Each number is 500 + 25 x the weight over its row's rms, rounded and kept within 0 to 999. Layers, rows and columns count from 0. Numbers have three digits each. The size before them is the row's rms in percent of the matrix's.

# layer 5 MLP gate, 1024x256, rms 0.239, rows 110-164, columns 0-255
105:546481527522539522453503489526457511493498501478501487454487501483486478525512520507486494500496492520497459547489474507479489490491519478529489508500562502484526527461486568460447484507468492512503532482514539508506474545433490494531497461440507498527448482478493505517489488459496517500501495536498471545489473522556479498464493487530514513552467525497533492480467473503489514496455504493520480479471524451507488506483531507516515461525494475496520518502493451473469431475534516506504506472521490522499484471456437526520496465504505500477439449508477476495505459490506547513513486500507463501499486483513518534521481507478497501537511497492527467490500501508496524552479537532480512489513489484490517485498498527492484490551506490513466534546474482473507487519514500
104:509505520513469486439518484558504524505547445495511457508508514493435454530503523487495520502504472493499539475471517484483472473497507474517515418503541530482474510466499494591534477504491475500506496481478535481499464485491465517487498487555525489549478497523509488548517505487468509492488478482520508513511478442517569517453510504494533508486479472479538511483527514523499486486502499494456502500508498469500526495469481511510519485501510482490466483515529477503493531509466527504496520496525480548512487501489500528498497515460550480496482537531491514456513486474535493518509489456509500511500482491470480506478533464511501492539522537494514497476477489479465483503515468523514496445486543477490497495511505496520484517442431526495502468534485498496477473494528473
094:536462502460532514471463489508526466489500507510501526501521537456468481505494509536512540520482459494486492526502505499500490472464505511473482547506478496505510484466513494522467499518505523480463480492528511470458518462473515475507522556490503512477511496519502450511548504485512483498505485486502482493535503461479492529527494519474521503529489530482473463515483473476485480488542494489469467459507513542503510532490435523502462467473513507459497539534510483494491525510484489533539502532527500518452496505487495498521484466491462515482497491490481520501523508474453576524497515465537492524537475507520495490486497491485499502552489530519455561504549491493505516516496494481559467517485518495510517460454531496569521455511469511513531440500527515488470495485457527
103:496501529495514495466453481484483478513506505509524478490466508478529517533531517533452461501507483509488521473496487521492518502462497472500526489503522492476564517494559424492515475525498484526506477498469505456549475520551515492503492494517542507483502493484505508507461483505440505510446490484504480478491497478526448497487499510476456491484504486487569534503480509463470474512534459445498521462480509519479471510530505492503565523485460502533533492479490498525450530486525494511507524525489483470445531514457495504499496477509510491550523487472478459510508505474481516492464496501514558490520515520499509530499512486519486481512498508480521497538475527510490485509544495492471479454459507510521505488475440532542494468516544524501476467477498496497527491499500442
090:534486505549473519485511507486486478510545505529490497488544503494470485530502487486472526483482515488516440458465512503488502476488515460465495467496506499553517509475518514499459479495501510524458523532465522508530500516502484474505483509487505501477494477470529472508558463513479475520527497517495484548463494477517530538465534479496498500495494502509512453463475478445525554498501514470541481533466525503494518518506473503534508468470467493490497512482468516478494511502498481501500503516519483527448507494492494515504492466493541466486457473522503463495527477453459491512480525472479564467500513474521427513547463554511536477500501479552515492460515475510500470520516497491482472487504470532497450517523465486492515484474481489501522492528510504536503544479543437
108:458521484482507518493523483463508457473483512459505515522529508494515501526516486486470508512482463476556493487506496546491479508485538470518484507515495478464494476516466437506538543462471520492504496551506505506496526517536487520473495508532551510499545459475522456489514524516487514497483504456517534421458512497515542529505515453490507461491492504496507509483499499547504513477480489493499532522514513498506543507467504504509523511537506529533480509468477513495536553482496468478460494499503534522532532470501473519499493526515519525503458513496496551516478467490503531524477528501497461508525484523444481476487513497499517502514456547532543504477483523471520529478493498498455505511525471500509504482508539449489508518504555483495574522483546507482527532499525531
111:484509477500487479537526471538487520485465488509481477514479515481481532481532486496509491481503514533465461500500519520516516493527494532492495473555485489511510500473496501500495487510501512475472486510488475521496498478511468503469481522475429495466525481451511516524447473524521499438512490497497477481458512467475516442460556508488524466516489522574482520487470458506465499488487457478472470481495492503556475502533518523486487510517517498481453480497477507467524543512532497506504548440496489496490496504518541522482518468451529530446489511476507461419499499495512538476567441514509466466468489497473521467524475462535517509505472496474533492504483483527491481487516472480514508504483525527513495487477514512505473496497516513525503485487481485472501530513478484
101:476491492465541494531528547531530533490488525521541489449496456521488476452531517445531508495452491500510554516515517485513504464452502504496508533473484474494487477505484478476497474524485492532459518475446477488506454517496514466479517499509530492509469516469510494494501485530467520499456481478500492502475543508524507486481473499509455449520466510488446471478490493467515502468505489481501516475514539480478477505462487486467561503472486488459478477517508530494479516538534484484510504456455523510506508523505466523503508515510504454501533536513503576489506509545480497518485495500478476479507533494529505468465515523539510460528495488483464515488517537519459460497501487476548488506498466501523564498497513537506494470516459500499524512490470496507504460511522534
097:527486518527490517472512508477516512512508467509529474538530496473546512547469509549495505516498503513479471481508505512487537518463502519485486521450543494501504480523516502533491438494485545519480506515477513513512521508516483486478495487489494468522443490480512523454522498513508504512492505492496498526542564505512481512542494517528523512479498517506507499549490472492468492473487486509530487494525462456480471512495488528528512487478530475527518509520473514471497536483501475440502475535460510524444524547476513435538485486495483453536520453503478512478532469478502515442517525509507525524456520515474522519534501482517510511517502485506533502481485572547497493483504507523548522529488489523490516514572477541523471514504457532527527471497505516502497468469472518
099:500502499492483546527536473486490528466477548497505484524484518492468479461507474530498489467525498496524495483465543499497484484493472531508468484528483467569518514498564497483494498485507499481474497530471506457511514539479521495453476465495509465511496498490534479524550513497521511470532504513492490514455508497524525515505480497509542486511488530549491503522529502495552496527449487507529492523505496511426485470476497458549495523464508527486487436482470506544461454486537487541488510492505479512536488484469480510499523519492509498495466524494468490486522501534478515493453517495550539508457466480476515488466534478476528509487517482488494529516509490509481505452455472497539492504490537504490528495517514498422491505533517484505516522517560480452494502504489502
098:511521527529484504499539509530486451498452502516514476554502467523526514500473514508503484485493522513474502517523514491526464482534497513504498504520477467501512472505498496512538504523520468479491575500491581461496484489489475525507498460480502457496502454496581462532488488526494548524470472516496490484526505462492472457531514496493491540544512481517506486492517520568466529469492522484499480468478430526525495497471471521523521501518511475482513524501482519496545514484488475483519495452512504470512503452472464498489475486500512522506503468488500493512515522472486574533490527491484502500497497523502492488520520542512475448474502484511512482504536510507437504483535506511504502488495514555510441512466505496479453488530544508508510525520499535501502527489488465
101:469495522465491509460506473539480475526514475515459506495455521501492516466458461511500507505515474475504487498460479482493499498476510521519496475521531507511468466495496491529492480514460495438496511522500513482492465573510467516510512473476493498510564502492466468478498490515508446526534514484541486519509467497554471475521478531502503461520521475469507501487433503500533543496482490507492525466461459473529477484473518516499490525505505503521532513528530481548450478483495473501517495539465513540495494485504460539524518539511438489512467477507526459539513491498536515527456449517486522498504525450477488481487501483541510460510482522483547493486486519548516502483481530506538504520498488510514483496511497543519521465502495512548523522496549500462488523503507516
109:527497454517488511489511522514522463454489497536481517486528489476483440507502511492497481529485527493491511481496506499478504475499483500477488478503512477554519501480493492520478518496462530484465520471479526535491514476549513474435460518499425491516522482516491513523544528513504505496538517502467480448476455478494547476490477447497523493515503497504463523504525504539505531515516455485511512547520454515466525454511527492528483491504511516526519530478507475509535482438490528549523555546487507537495542516483498500481505512456521489509537522515516513515518511542486533511494472497528487522480489547500519474498523525546479500481475507483489501473458501492506513502456436496498519491526519482496511464494489507491493477510560515515539548511515502458475504494465461
102:480537481495511501480493467504509478505491446478500496482541473495459488507478587481479456508512491522512529511532475525509498503485493497472511465500488499548514542520523460480529493510510493475528481465536490533484512530492518489510504493514502535558483489542463494512511518496498515514498473494502471527458505491438499519555496487520532451508506553532540491508478507473510485489506452474462519510516491510487513499476472467448505537519488426515521493528511493481477513533480537496528514502439548512524528497484490526498518568460509511520494525467507487493479528516505519508495479496487480506490467500520517472497484586522517517514460502493498540509453495479496517528466489461482450498458509495472494477508550478501503464494482498524485502511509499498483499547515521
097:486489541495487505448499495472520473480483527464498529474504521505486500524506471455464539492499442526503455471513495558460464503511516451496480505526471523461484526490554547527466509500503511501514538467484494484460528432553504524508495551482534511514441525470493552458514472477474499497445483495522512478516522500495516535504519487502497514498509506478549470497454517502456538505511464500544502496518499517524435478546493546500534505480516517519517509482546487488501492477505492473500523459499500530531544472483532476497481523531495518504509495500488457499516527528536498494501525510518495510507470475523532494487473505508510528483545485549496473513494515496504499521477500536472462495493477512515497502526465552463536500530487500494500496476508487501518526477469477
094:492493503500520551449540458514485470481515527497477488487517513482537512508513537506476492489484531479510514507555486506500545474537499486512470487464498491544508511495492497533566523484488487476475467508523515530547505482513472474492491523506507537468526464506487498506537483520482489533496498507470505503482470482500494553503502463552495506512512445523470469478471471494452521505526537508483499511444523516533510478530482477563499510521474465538484509455492512495502472504516490542543486478523524512519472480465498488484441497486465535449493455516512519490503531488460488471492525482501522529478496519524459530471469471486586493532522507525488528511534496521501515527467531500463536532506498498478507504509506491533508503546483497504502505488494455482533490487544476
097:513545506467494446474513539492465479456497527470475502505526492479546497492455478508537475487512512449475500500472475512534469503516502496497504518487492491488465518490504532494496525495482493482510460521495518542512454527557499505506543513488550532508514535503494505474520499497502478513495478513489490520445528479556517526522496466507505476535488500485477448514467474512515461502499517491503458510581556498557499519519515555501499505491543491447515494505522518503492466508505527481507481485530501517481544527518499437446503454508474496520488493495463468503493460517462497464469471494494495479520505452478517496502502480498560508460464505482491488469537521483514538475463508534459490515521494495546528536490523514508510520490464500494523492496523548502498493510489508
107:486491482504493492510521586507498482521489475501522546480468508471474533508536459502481530512503524547503507456467523475491458478483496497515516488519514523509501563500481485478475453542481494483502461492484511468510495539472518499473499564513497461485489510489459484475555475450503475491473507513522517530513495537529517503534507446516524459522512487500508465490496450500494500508518499486522504477502496508521496473526505466546529501490492508548509472456463509489506485529498518476484505487530556505494511476468517523523474493471508480478477484527541510482495483485498497449512495470499515460530539506490468483532494473487489499537498452484534495484544516525525470519552519499470509559469484534527498553499551490537486488501505470505536507488455517465499496490474535
095:506510529503433461493512474481505492499486530469477492423480511474519501490526448476513493504496497504523490484505464475479445539464482499463509511531496479466481437534479498523438508500465500463496499485512483551460544492483518540500538486509520536517446492522530497486513514536464461465481503535537484502532549491537499487485518537479478495518457466478513487497530535476511455455502495480526508479477518497523495500499503504492560474464551469511530478500509489539480517534500499469478484500510494517483541501502496504508466514490500451494511521481471496468489495502505514502482498477499507521500498468512503509477453482474501514465446502500529490508520447493508501511482505499519507519481471485488495491481524528507534543519482552496531519525495521560562504509520518
100:504492513491512502485472502481482453502515505490514529518491465479519459497504477480443523544467514477539515500456467517498472518520487522506473457523491498454498546497517492541526515481506447494494526492486516504487514526496494528466477501502493501557517519499512513458504476510516504523478488505543515481513471469526442472506556525514494494513462505502490469525484509524492477483449558458523479465560515483505504505526490501546470506487565502492502557544483535497488474482489477490529498495514469493511523508466509531480566521461480521495508494479485518517466504481429481441494502457485504491528477508508518518539511483492465504504489514478519497493500505481509531490483532496492520497488486473480553457472546494508468485514501543472514490489490503570461500494534475
097:467462504487552506489474519487467529464521457492468512508477532462495492523505479473506507521491493513527469497509496507537490499528552470463522468484518499484537518509522488485459504467513490502492466492477529502472492497516477480517534495463492502552519504481540484517482439508533520497509494516483468460483478531481491481486494544506521480475499436512493493523521473464523503476514566493509483519475475537487500503547514481471511502499522504522463505532488537498529537501484538458511485481490489548471540503504532515503519521496526550557511464522479489538497539511506498482535517528469520473508529492485541455494480488527509555499479465488505506492531539510486529480494517521444468473491512538543468435500505530473485499464512526452531519495502491463486486516489502
099:486513474519502498487518472503507490494488479480493490485512494501480489450570491509501510513511481511503518463514503592499507535509524451531481475499484519496518514484531510481540500473517497497514469496517436498509477448520498482506519530528567506484499490497489488508532540510480495506467505425521527505467489472471485532525466490489489497509510549482469505474495520467476551491510498520491525475530472511493442516468502496496497486498508486462539560474503511532493485514479468478483512466472458480473486460496509471483486505496485515544499468491499504512504457499495470467526473519468486481521479485441520495493499512525549507539545506493499541471488552509530481476497503542515472508523491526476449500445480495549512489496466511522542471542522481525497525522505480
107:511479516544531475501478509533491459444529469505542506503540521504499537506498485451471475546490490458534487481481539465499506497470467516515486466516507442508458530489469512514523566544447501502486508517513515514483492530523467483451492524535512530516522478513510468472509501501455507500452513484515470502520508514492489473507483502491532468510502492511523500482519507528499512501496487483494455464468502541498524533477477515501520504515488500509493453493464497429517480469483553502488495495485516512487503506478459501519458515511509516492469486525529539486456499513522508477500480523479477517469537523461498486530465495548451521488533517515489486529470497478483479515530469462482511484521501482527531531489495512552557491479507468499545521437529498511527483499504453
106:511500527513522458498494513469487532507481522434501518472504499501482523505466506486543462498494483539504512495468480471479504493500509507487513515523531501501461489491500543499568491465435485464472503536511491492451533491495477491482483521548460503513521480479507496495502500508547490478480531467485511512482489483478501490529518523515487474521534496521525474515524525512497491483486508474489518503490502492515486514495529482454453512463537498492500508553531476526466507509545514475510488519517497480492501536536473508548516506482539466509512525504505546479499470493519539488484508509463475510533492479512579497467493512503475495459504555518422554489513479516515485470528526507521509514450509514476510530515525471493492495509503586525473510485553460501541515498509549
100:505508499501511502485511534485506514526486519459542500427480491470480520514493492528509505544508494515508553515545508490461521485514494450476456527497479520527502534517511515521517495552508481478466504525519447481457498509525488513512539529521486466465478490485456462500516513514452470472482501476498502497482475503494524455462495482524494529487445483504517509511545502506443512503500511492451520531517531506493530498478512517524478452494471487525520497502512517502507475472520450510501496520464489501516533476497503484442459496507449520493519499466529525523508520497425559543477530469452537502541491497495520487516521465461515490523507495461486470516502509494494495519526513525515498487521441540519505491481511522493494463478533479544487512502464509461498525485497450
094:490482532519476501509463489523470461506505510495509512512500486483512500441470479489508511480458497526535480507511481497513514510504514511492533530491551473478538465459515477480500490508542489501440485482490492549483458505472511520528481515471482483457521478496478467504507522527509478490439467464508493466511486516515512538518512503533522506465506503476507472501503518463517512503522537515500504503452473474470523513483518468523510461520494505483494469481479511475502524498505516510565485482470495544501535440518511513487524514459491499522461470513506510505525436510563479504497488488489457524489581465469488513506477571477570514485489502488497482463503551494488502511521475524549468481476507487532545461504504514476452484497510501505514529504524524510515530495493458
090:455506549483506519497470469515509509524529573521470507479507495479483505541470513520492514520519458481486514516479515444481488508557549540493509481524493491468495476499506531488498535489522512511496499509528470516457465524531454518489525460478494500441545492478509511511504511487489509477484498505514473538530490512493528504536469487508497481489464486519506530491489492504482539505480459498488466472490488517506512436464467489451527508512495519519495464490488508556497509484497511474494520479506543522503466479480490535473497549531518505510495493498504493433494533507508467489494470517466515512508482494528516523538477451527503479501493492526504512468533506484444545508493516488488510491478474539545494554545525533496552454458485529511554559498499492511494523493464501
099:474535521499456449513506515482464490491498517572526532517517461518531523502530493486504505491493482466450532517517501486512559513473481527499483535530452489511521512517507514535500517516489505529543503486485538477485535489469474525509502562492482465484494516499479476456539521490460462495500483423472534513528495514562498456471502456498502477497489512491497495535508466517493531514548511531471526467470499494509518535517525523436487526505530513509474483497485470452471531495485532471525487495545487477509479535499519482499516476492520520529489484511470493482495485509454508491486459498458537551509474483511477487494497497533524526509505518502550498529508470499520485471470523507500483528486503487495452441475511483516487511523477496491488516458472507488537480493522525
107:520536512454520497555484470474533547519507488495460536456473536479520479491491514533478493507515487517533533507453493495526508437503543476490495547506491535535514505534521506513470516517483498529535467472485528508477490514536499491508483432502519472497511514492478502499511554508516436484507474495503482523537489494541530482484523508494539495527512499503455507502515532510507498483498453540526523507528518489491468489463511520532511503511487510469486516524474495501491477526488482487476534461502481525439520514504484508457545484471498527540505481469502489464486473518516480498509532507513490491499523459483510539509568514503571490522469491488485515473439505523499538498504465486509472509536495497532498532495524490491517540492495565487481466500515476491452460476487486
120:506495478487507495475488498498492473520501499493501531503475535528490484492496479510504519499489525503506432469511503569463527500527512501487537515488513490512472486538475505479527475501513517491518528490522484522570515557494547494467496487538455533454488432486547517505458519494498473501524512515524529463461483431490536451493465544495511525534526497513493524482465454513494502488448461488522500505496478555498537469540504489508528497483491496514488503540508478516519488450501477532491487470479497500493535497471529501504472453478533495491500504505492506458504498521475511506462492505472507539520469513513482501519504467525506445474462531507517520441488540471517528502514498523478485517469487469519492507547505505483484497545505476477514471500481432509500527494538487
098:522494559505474518516524490494486486550526519498502483501499530502527506494466475442496498495512474506472457488483476474503487438443506516497501486487504524483485445537508506488501512451512544450508455529539511493483505555523467529497503525499533495559477491481502536500511547528522488487471488513553521507478452494554497524489497528493524466471501516533505474511485539486500492499465496499496486520539506494499401498494487509454503504460528445491483497478534493475484466508524471526507496488483448496500515514470518509460495496480505484468552489487522480510499504470486493567505492510491509482433497510479512479506518506527507468513516478483530531519456512538481528504521500484479515485553471515498478505492494463496492490489490533541494492505532471490496465503492471
108:521497497508525534501492491499516506531490529524495453482462486466550512465531583481469529465494499486475479482508516558461483531472492509514461528507506503504547481519490477481493515496512511494460477477511514515498495495529519511474475505506507500460474534485527488518534525479524515512460526500449520499462492459524493498454497481522496507513454479523496541469500506530504466496496471463533467497513526477498523488490509463491597423537509497499481465468541486492474505546524515504511483497453493509477503456484486513454519496482522468489526504500469500470544488514524494485493486531539506510466516561493486507511541483503518483521488486549475526512476491503498486511493535496509498493465550452505540461475516506505535480494524530509521484518511471487474505500476519
110:511539548458493512486529518471489497529489466468487495480508500517516507484483499500504547476511519502470499492499498470492526532541471489529549535502521497442447507501476496446507484452505480496478495526504504528499478509439495447508520511470456533501473499482515483481491520461492474501516492535503509530524511521489486500547491496588493481481511514486533516497447535531485506478491503451462476520526478483500467433509490537508452495494456531514490460512499466490500499556476511508498497501499498472511486521512464507512539542522489459485486498507509427518525522529496503522479512503479494518471481501525483516507485504467479481512454489527500498489540544502505523525458491481476488504505520438505521476455511490498530539498483541561489479505507480474515500497520476
102:502582483447551518499494523440479535512502530485540526523481520485471493482504530472545547459519479520507490499468497529494483505466532518470479493510551521481468498500494512497523512460503460495534519467524535507484458496522517462512479478492512520545517473556514527480500483490515512459523491475501470519518498495494501528481518490457466524501450485496505496536501518550494475518507528527461512515525476494488524512474503471506461509495520523473530500512468464476516496485482444511509488506459491468507522465446513532511532512455474518508527460548527484529492519503462516520527502531433518471516498499507530501467487520488480503531510472475521514544504512506496478480540502527499505540520498507510471471542500487481496518499502494482459474530487535523496552478490499
145:489545443495464541462510471550495483520506524540487476539488496489528534475480480540501501532494508446484465504456499513480513491534516529504528510470504523503472498510480522499486480485478497494482471478505463485534457495512473481498565468483509486483475515528490469511553507522520502544447479502480463508537490502524464484469494519444520439457501449520518523503528445507538483498509506510481511496443482483500516503509499549464500505487524486491507483564489516467535493504516515471509491560501513498532502514513488491531537499497457474538502475518505484542481502520490513524489537529479506498496492545430508519471532488467499531486499475502446489498507484494526500458492530506487476490478520556519508480478489500509544501542506471499504485507473497512491496523511476
096:524522489454470469461519499487481486487522482554522532525439505509498524462532554542437537540497509511550469496478474518453484512502460496519487489477499557480464504518504502470505493532484508518447546511540472479496523484472515510518499485493486477502527516558522497508485504496534467487459477490521533463460512489520475512480462522500443504482491513501519518490496463472503495510464502509514498501497500476495490495514496513536503525505481529460525495495459481512513535490478511516448510503522469511483504491469474498523471509523509518553529467500510534518543501537478503494447502523483484520545512439497513487495499468502506489461443494483499506487535476479487502484530504509462484459502506489510494528476475515489523496510475489500545490483456532498474485498526580
123:487538492512460460484482523491492498496511492516490504505503499509520490487519463466433495448543448468505492479475507470516446549520549502485494556542528507502482520505486531499496510499499441509517454494494432513500474505536499509492513542527498527494483476503525511533486478499521550502484508498515507522544483483503424509495476528511474471503518492487530518472478509531536503494492514524491492531505504476531513485502543498520486472500495492522507530497520525543501467519527539496480488491504485495544489519530499541531524528481469516495495481521452524478484525536513495471456528506510496484508538486519469535455460495494505515493547509460483519512538499499438476525510541505519487469496551494496497512507519516495452475454519504461449501501464503521524514460463522
097:484460529506469509504457491489510487475478520483438472490561513546472523484559516484505508459493515499496523476538511508473495474490542484477516498510514522465484509491497499497523467482505484532495506470524527468511477469459488450487552541468470482513451502464498480482525499516482497512480535488545500535496531494470505484514451479528535496497510499488498500536532511522552506512570495513535494505533483509535496460500492488498537483526501533475493519526492471527491533502569498486520490477502520483476477505509474511520488500539511499517486536499496492494504500535505530490527456525506499471472471478492499493501475506493509538540487532485532542472541472470501520436497481546496516498474500538495451483541520491494496478473482464488499454463489532558499486522465535
107:486561518511495514496471521512571480498469553533498503494502476475455486486477456530469505548505515514491522488482515530470464496533487556533471464487475512506502541469488494526489515504503504507500513502484527476503490475504517558530529500480486455508449554468522510495531474537499525512526490452516495532483520515491456460476513472543541493521487488524555515491503425493523511501515509480528532510486519519491460492495480524466470545517472508503469529496518504479508515483518489483461486508478497534483491459506503539529474485493507494524551523498501508503521522499496509557491469475444499514467452486494517503451485546519544499470479501567496486458479478520488458507486506505493475495493500482472475499495503502465494528533495492503535469483485514498512509527487494
098:493480548526512493483472473526509479536522500509507531532510496503508468485495540472543467519478511535503450526499516501473509520468523482511452467515477498471493538530508486513518521521519519480481552478499465552504503512543504501494489473502490533518496501458513470483512466543477527499486496519493523473529506510504489502524495520484503477515522444480539464467458517485506511453510545478532465504513542490498492466492500503483518494523484464544497510515501541520484543500498501519480488483498529559491560430482540521516544519531538497491544487539492529451544452460508489464510505498520519492485426501490505508475544526506515487519504464540447466488480473487535518498458507497514481506523513519493479487465473489460535517499491503514506498536488509507514481498525498
097:524509494486526519468532496488507519485513491460486477509501503449473495514503521541523506516513462506520499488521434525486490505470479496538474479484526467493476448531526484510539520474535563517516504482507524501506497471500562480539497530489489516540468503477493506471522547535505503523497532517499493487472533515527518499483497510508489493492525502505550488494569511458504584483492449498500497502477443453473486484535503473514510516512535532517466508516513501491488492489497524508540512519481500469510466441478486504492541516463472481499496512515502491511512511511474468468520495526508518494479504433520481479473482521542501492526540520513531491462480502509483506467475510505511478559501528492479482469463502529472511492538494564513533483524485505500486497464507572
089:502524512534533516511549526517481483535493508501498481484532491443510489523467480511529494496514457518490476529490499507515510459531490527500481505483540542544465516456505500494497509561543509460499520438528489525484471527508507457488532485493517496495469517489484513529484480499499486493533512518525518512500483473466464518447528490486502491476464542512449568482521480468496514505461504536518503485521505540505508528475486489441535508506498536498527496495526487497498479510467533488476482444503499535531516517482487530503465506508495501500501483529549479471473522458502517540483527486532509472481523456474450512476486468547479486528543504437473472495479436467521467517521511515501473515469485484472486503530522508480502482494469494498529469531515529496485514484493469
106:516553495524507480511530493567543530564503482490484488498505507479488483502519499491525508486501476499511506513526471526538505486548502492483474505499473468496488518517520493507515523539531501498505481487463515488467507508475485465485495497480509517435520484503525498487565483536487475518543513493486465480488446532452514484478506509570474509489507512495512514510507458515510459467533536517561494504456490519467492469513464519500467503493575446484530489515510492494511504481481519521505493489477521517503555485555490508462492446490555523504479481498502498470476507509516487493482504495524530457534413487496514491504519479471459458475515507511490459530508487470492528476462514513503513542477507486484505492515460462530472510521471508529512477478517488494500477470504514
096:490547521479515481475421503508477483473457521509502494506475470495519496509474505521470488495485505500494490468517506528475451519503445566498495461526476499509537515471509481507473523527507518470508520515483480512471534507465519539517522474498513466475500524461496546468474458476534510481428512481514477516514523489526501518508463487486505503483490532481489522479515506541484484507483504476482495520490545493488497500429484469478504476476455488504500546503528490465498506437500501532480489458470455500487525478508492499464489505483545508516494487554479529483533503531518524528470532492537509475524526490514563494499545506535479479501481521513493500472466505536483562495482510472492524507501466479538516475508522527483485521475465497487432499518481498491520522509491457
092:505496533492549487541491480523491481511495500494493535487503467502491479490480480487503482508506452527528527466521536533475507469480489552454513491492500564482530466497468481468503520499544512479484500509481531496499490483511453524491489488501555474496481491511520508477495528526547526497471509542550466490514523486465513502464476475485497481488531467491463510509493502487452516485491506499510481503425566517507493506490514511511490509498529472485541471503509486446518519514516502504518493469497488531449546512451517462531521491454509506495538532499520503501562514490507470515504443498490522482532498497504520550499475457482463456506515488503554497469478501464492487532455548507515483510487493517535494514543501507518510496477529423472496455510475506524505526502480494
106:536516495514459503508512476472479459474465509540534462496510481504500478501479507462490517462497525499486503494482488483483550501506495520513508449502499505494485486512519481531526505497547499523494501453472521507491485506475527472502488489482506492565500501502558480479473505515541513534489513511538507487538503525518518471454481445536520502461481514501487536461506529505494538513504444473487482518543530501486524491519491517519482483510501472516517554474519542532482494535523512507554514502459492483514481516494518535467478475521475514535547482482514490472532476538490519467488481454477431525469507491500477494531538507505438535526509573521475493497479493495494539485555502507471550464519472492531531524477466504509523522493510506490478490505485512454529499460510498
100:481482466516496484485496521511480537485513481530492530476536460512478498455470498507523469507517521507498443502476497518521502502503518508490498523525506475484529479503468508521526530489488501517512507498501540516477469522539462539503499492484462520531531552507539510496551500490512492493498537574477494473452533494469456527519455493496533454438475531545502499502504480503480490501485523494527523513485509482447515486521488501508499500563508485478521522468522502482525543523470489555511488541496493510461488486447480529488478470454525475492479468490501492531563515557504533479503477465500490499553500515466467518551499464503519498500506533483519527479504501504455505504473486449480524496496493486451516527467484518461518486526518495502509460499549515489461496505503518
100:445458537509494453474587490501516502550493473523490529492479516464505493514489497510534485504498528518471487488545514496553497476532539487490509514533548505503507498469507486542505518478510529441490471483497488475523488525529469519551482434503473520512496523478537507537506509574493494500486492476516482489486463486515507500531493514503469487488497539505500499556522516494528520467515526515488483518494516507502496489508507484506527480509542508508470531503516522465494507524525525486532501520472472544465535497479537458492482504548472471472475493494495477534528526533526475510513552519520506499551509543491498457448534488478526455498489517493542503488506469516518471490509435506497485522500510476515504523521511525502476486550489487506522514487523511492527534551472501
095:505495532514529485486481484454507484506504489529498505473506551501516480486488486468504480480476497532490495501523484509499496487498494536459447510513487488495497513524483483550488512498507467478494514477510559459482463518549514493537505510478474503538516506498516468436467517473510495491472467538459507436534473433460496505471493472489538502460438448511497489533516487483537534542548473491515449481489480453493538483501470508506480533490499539517538495485502484520549513531552517491458509466502505498515477512507517487526478480524496488528535447500490492513499474497489465513460494500497515518544467521517485500521496497509527542474463498481532520461479486477482481519499523509506538455472507520479534490483495519504515474480525550493507507506487467448460478513488476
095:546493513519474455526520470544517488444464470476443494541510471508451502505512533512527521525464537519528494530486515500508504508508503485544518463470544518491488479479479500515489506468504445475496540526513538465505544498529496499503503557471451484515486554477502485518516476529495501534506525464464488504484504524486527480536489512462546482485504472478530513493510528471508523507514511491525537520501507470522506508520494504489508506526511502509496489520474455540483485533521503516553519471516504498497479504514492516504496495503466532488500481520519495453473531490524552529478506565473478514486537503490486520473507510521481509482521509434475480533520450482521509520509479476529497512492496548468457514495514489503530518474505491451489514525476484500461587528510478
098:502537507537478519491483433522518523507518491497497511533530525478492471506542504486495490502530471457539497527480488517506463515418486441514456521522467507508468515485503561454515498519488540504508491488499531509508515508523481509502544502503510492518539512492506498505477471509487492472575545452505474465507465463529501539522506465498483483521476501550478516538504511473512507482491506517560541474498528524502469483494518481502486505462493493490474513476477510465518495507485487536523517508512509492517520542524493531497525527482468515546503483523516520486509477515457499463525564518476473462536489447508497482527498474552503483478513478497501507503471514520500490466513466507567462483516467506486492445539513466518530481454503495511483502520506498472518500491504482
090:503521549558487538487534496490486522485471494484492513513528508508506500487460464490471502498514473509500544504476479504459475463480486531530507478539454466529540479507466502496501475480468508471500472494515523559469473500518534525522535519481478532500470480517539480500509502518542504484506488516462455506496515509485519501499510492506510500494483499534502548487507523458485538461514477503485493517491516499515533517518484530528447502533542462495500524546523516491462493483486450525456521478524521537506503473501534528452504560498488494512497481474497523506477519513483465512418518507504453540474506498521515466541494497519521464510520507541494546488504465496498503516511524541512448528499517494485447493435526490477477553500544494496521475511491496495489523507482540
108:483498541514508489480487546488475496522521459451538492510492453513504520523492513492504489483475458502505496484481501519485459478481491508503557534498540537487511443499517484487511506509449551478444469496454489466499472506509498507497490498499498450508522511478469503489517499519503498476471564531519490494491497522530482476535479489491498491510468496503504455510524520458516470465527490484489520541515463505505483487519493500490532475455515503517509500496506501535448493530555504488547426471475511522510494476520506525540497493477543537478506534527493508465497529477465575527492486511524531457516493565550470506482513508475513524494541524488468488444485512528506484509540487476489519488533481495541459523501497502498466470510510496527494484499555505481481502523507509
100:499531507483523484533506456491537490485492529461514510521480517536493532509505462512486524486495530511479435530484543487504522504509540483484515518479499487495494481513530492484480470491452467486531475474491486504470485468524519487523498519499508511519502500485476457448514450479506495502502462482505500499503468483496461486440504495507479510531505491437485502491470452507438516489512521477485470507522525496499498485511474514497440513479536484491525530494457491481502450490475468502475525546517500555524509487499505491468512510507539519547528474507522552543528519514471522453502487523547517516512522478486463498483509530504420506484480490515518515520502555472487503487494494515463498547487562507526501496493533487510460502471495519508492548535510477447461545493487517
099:544528490499484493506520568510484473502534480513506498495500473498506499454472538504503506528482463468527470483501511479458526538502503453550556480520513473509533500490539469523516512481494501520561503489492460513497503525506529515441502489523488496481570493503539477506516503493511492540510476470511523499473501503508537450465539491476503492498521508513514540478468475506497518498456510497484522487503428492442490537511483496508502496506469472523511521524494524517439486480513502502511503505529478514484437531497530483507509488513480509474467516475497476466492555508545537475515492468539496516552496490485494476455472537513500466536479495508495480482483485504522510555487497457469510504459502552518542475511533523540511505490490480496513463526482512515491509481552500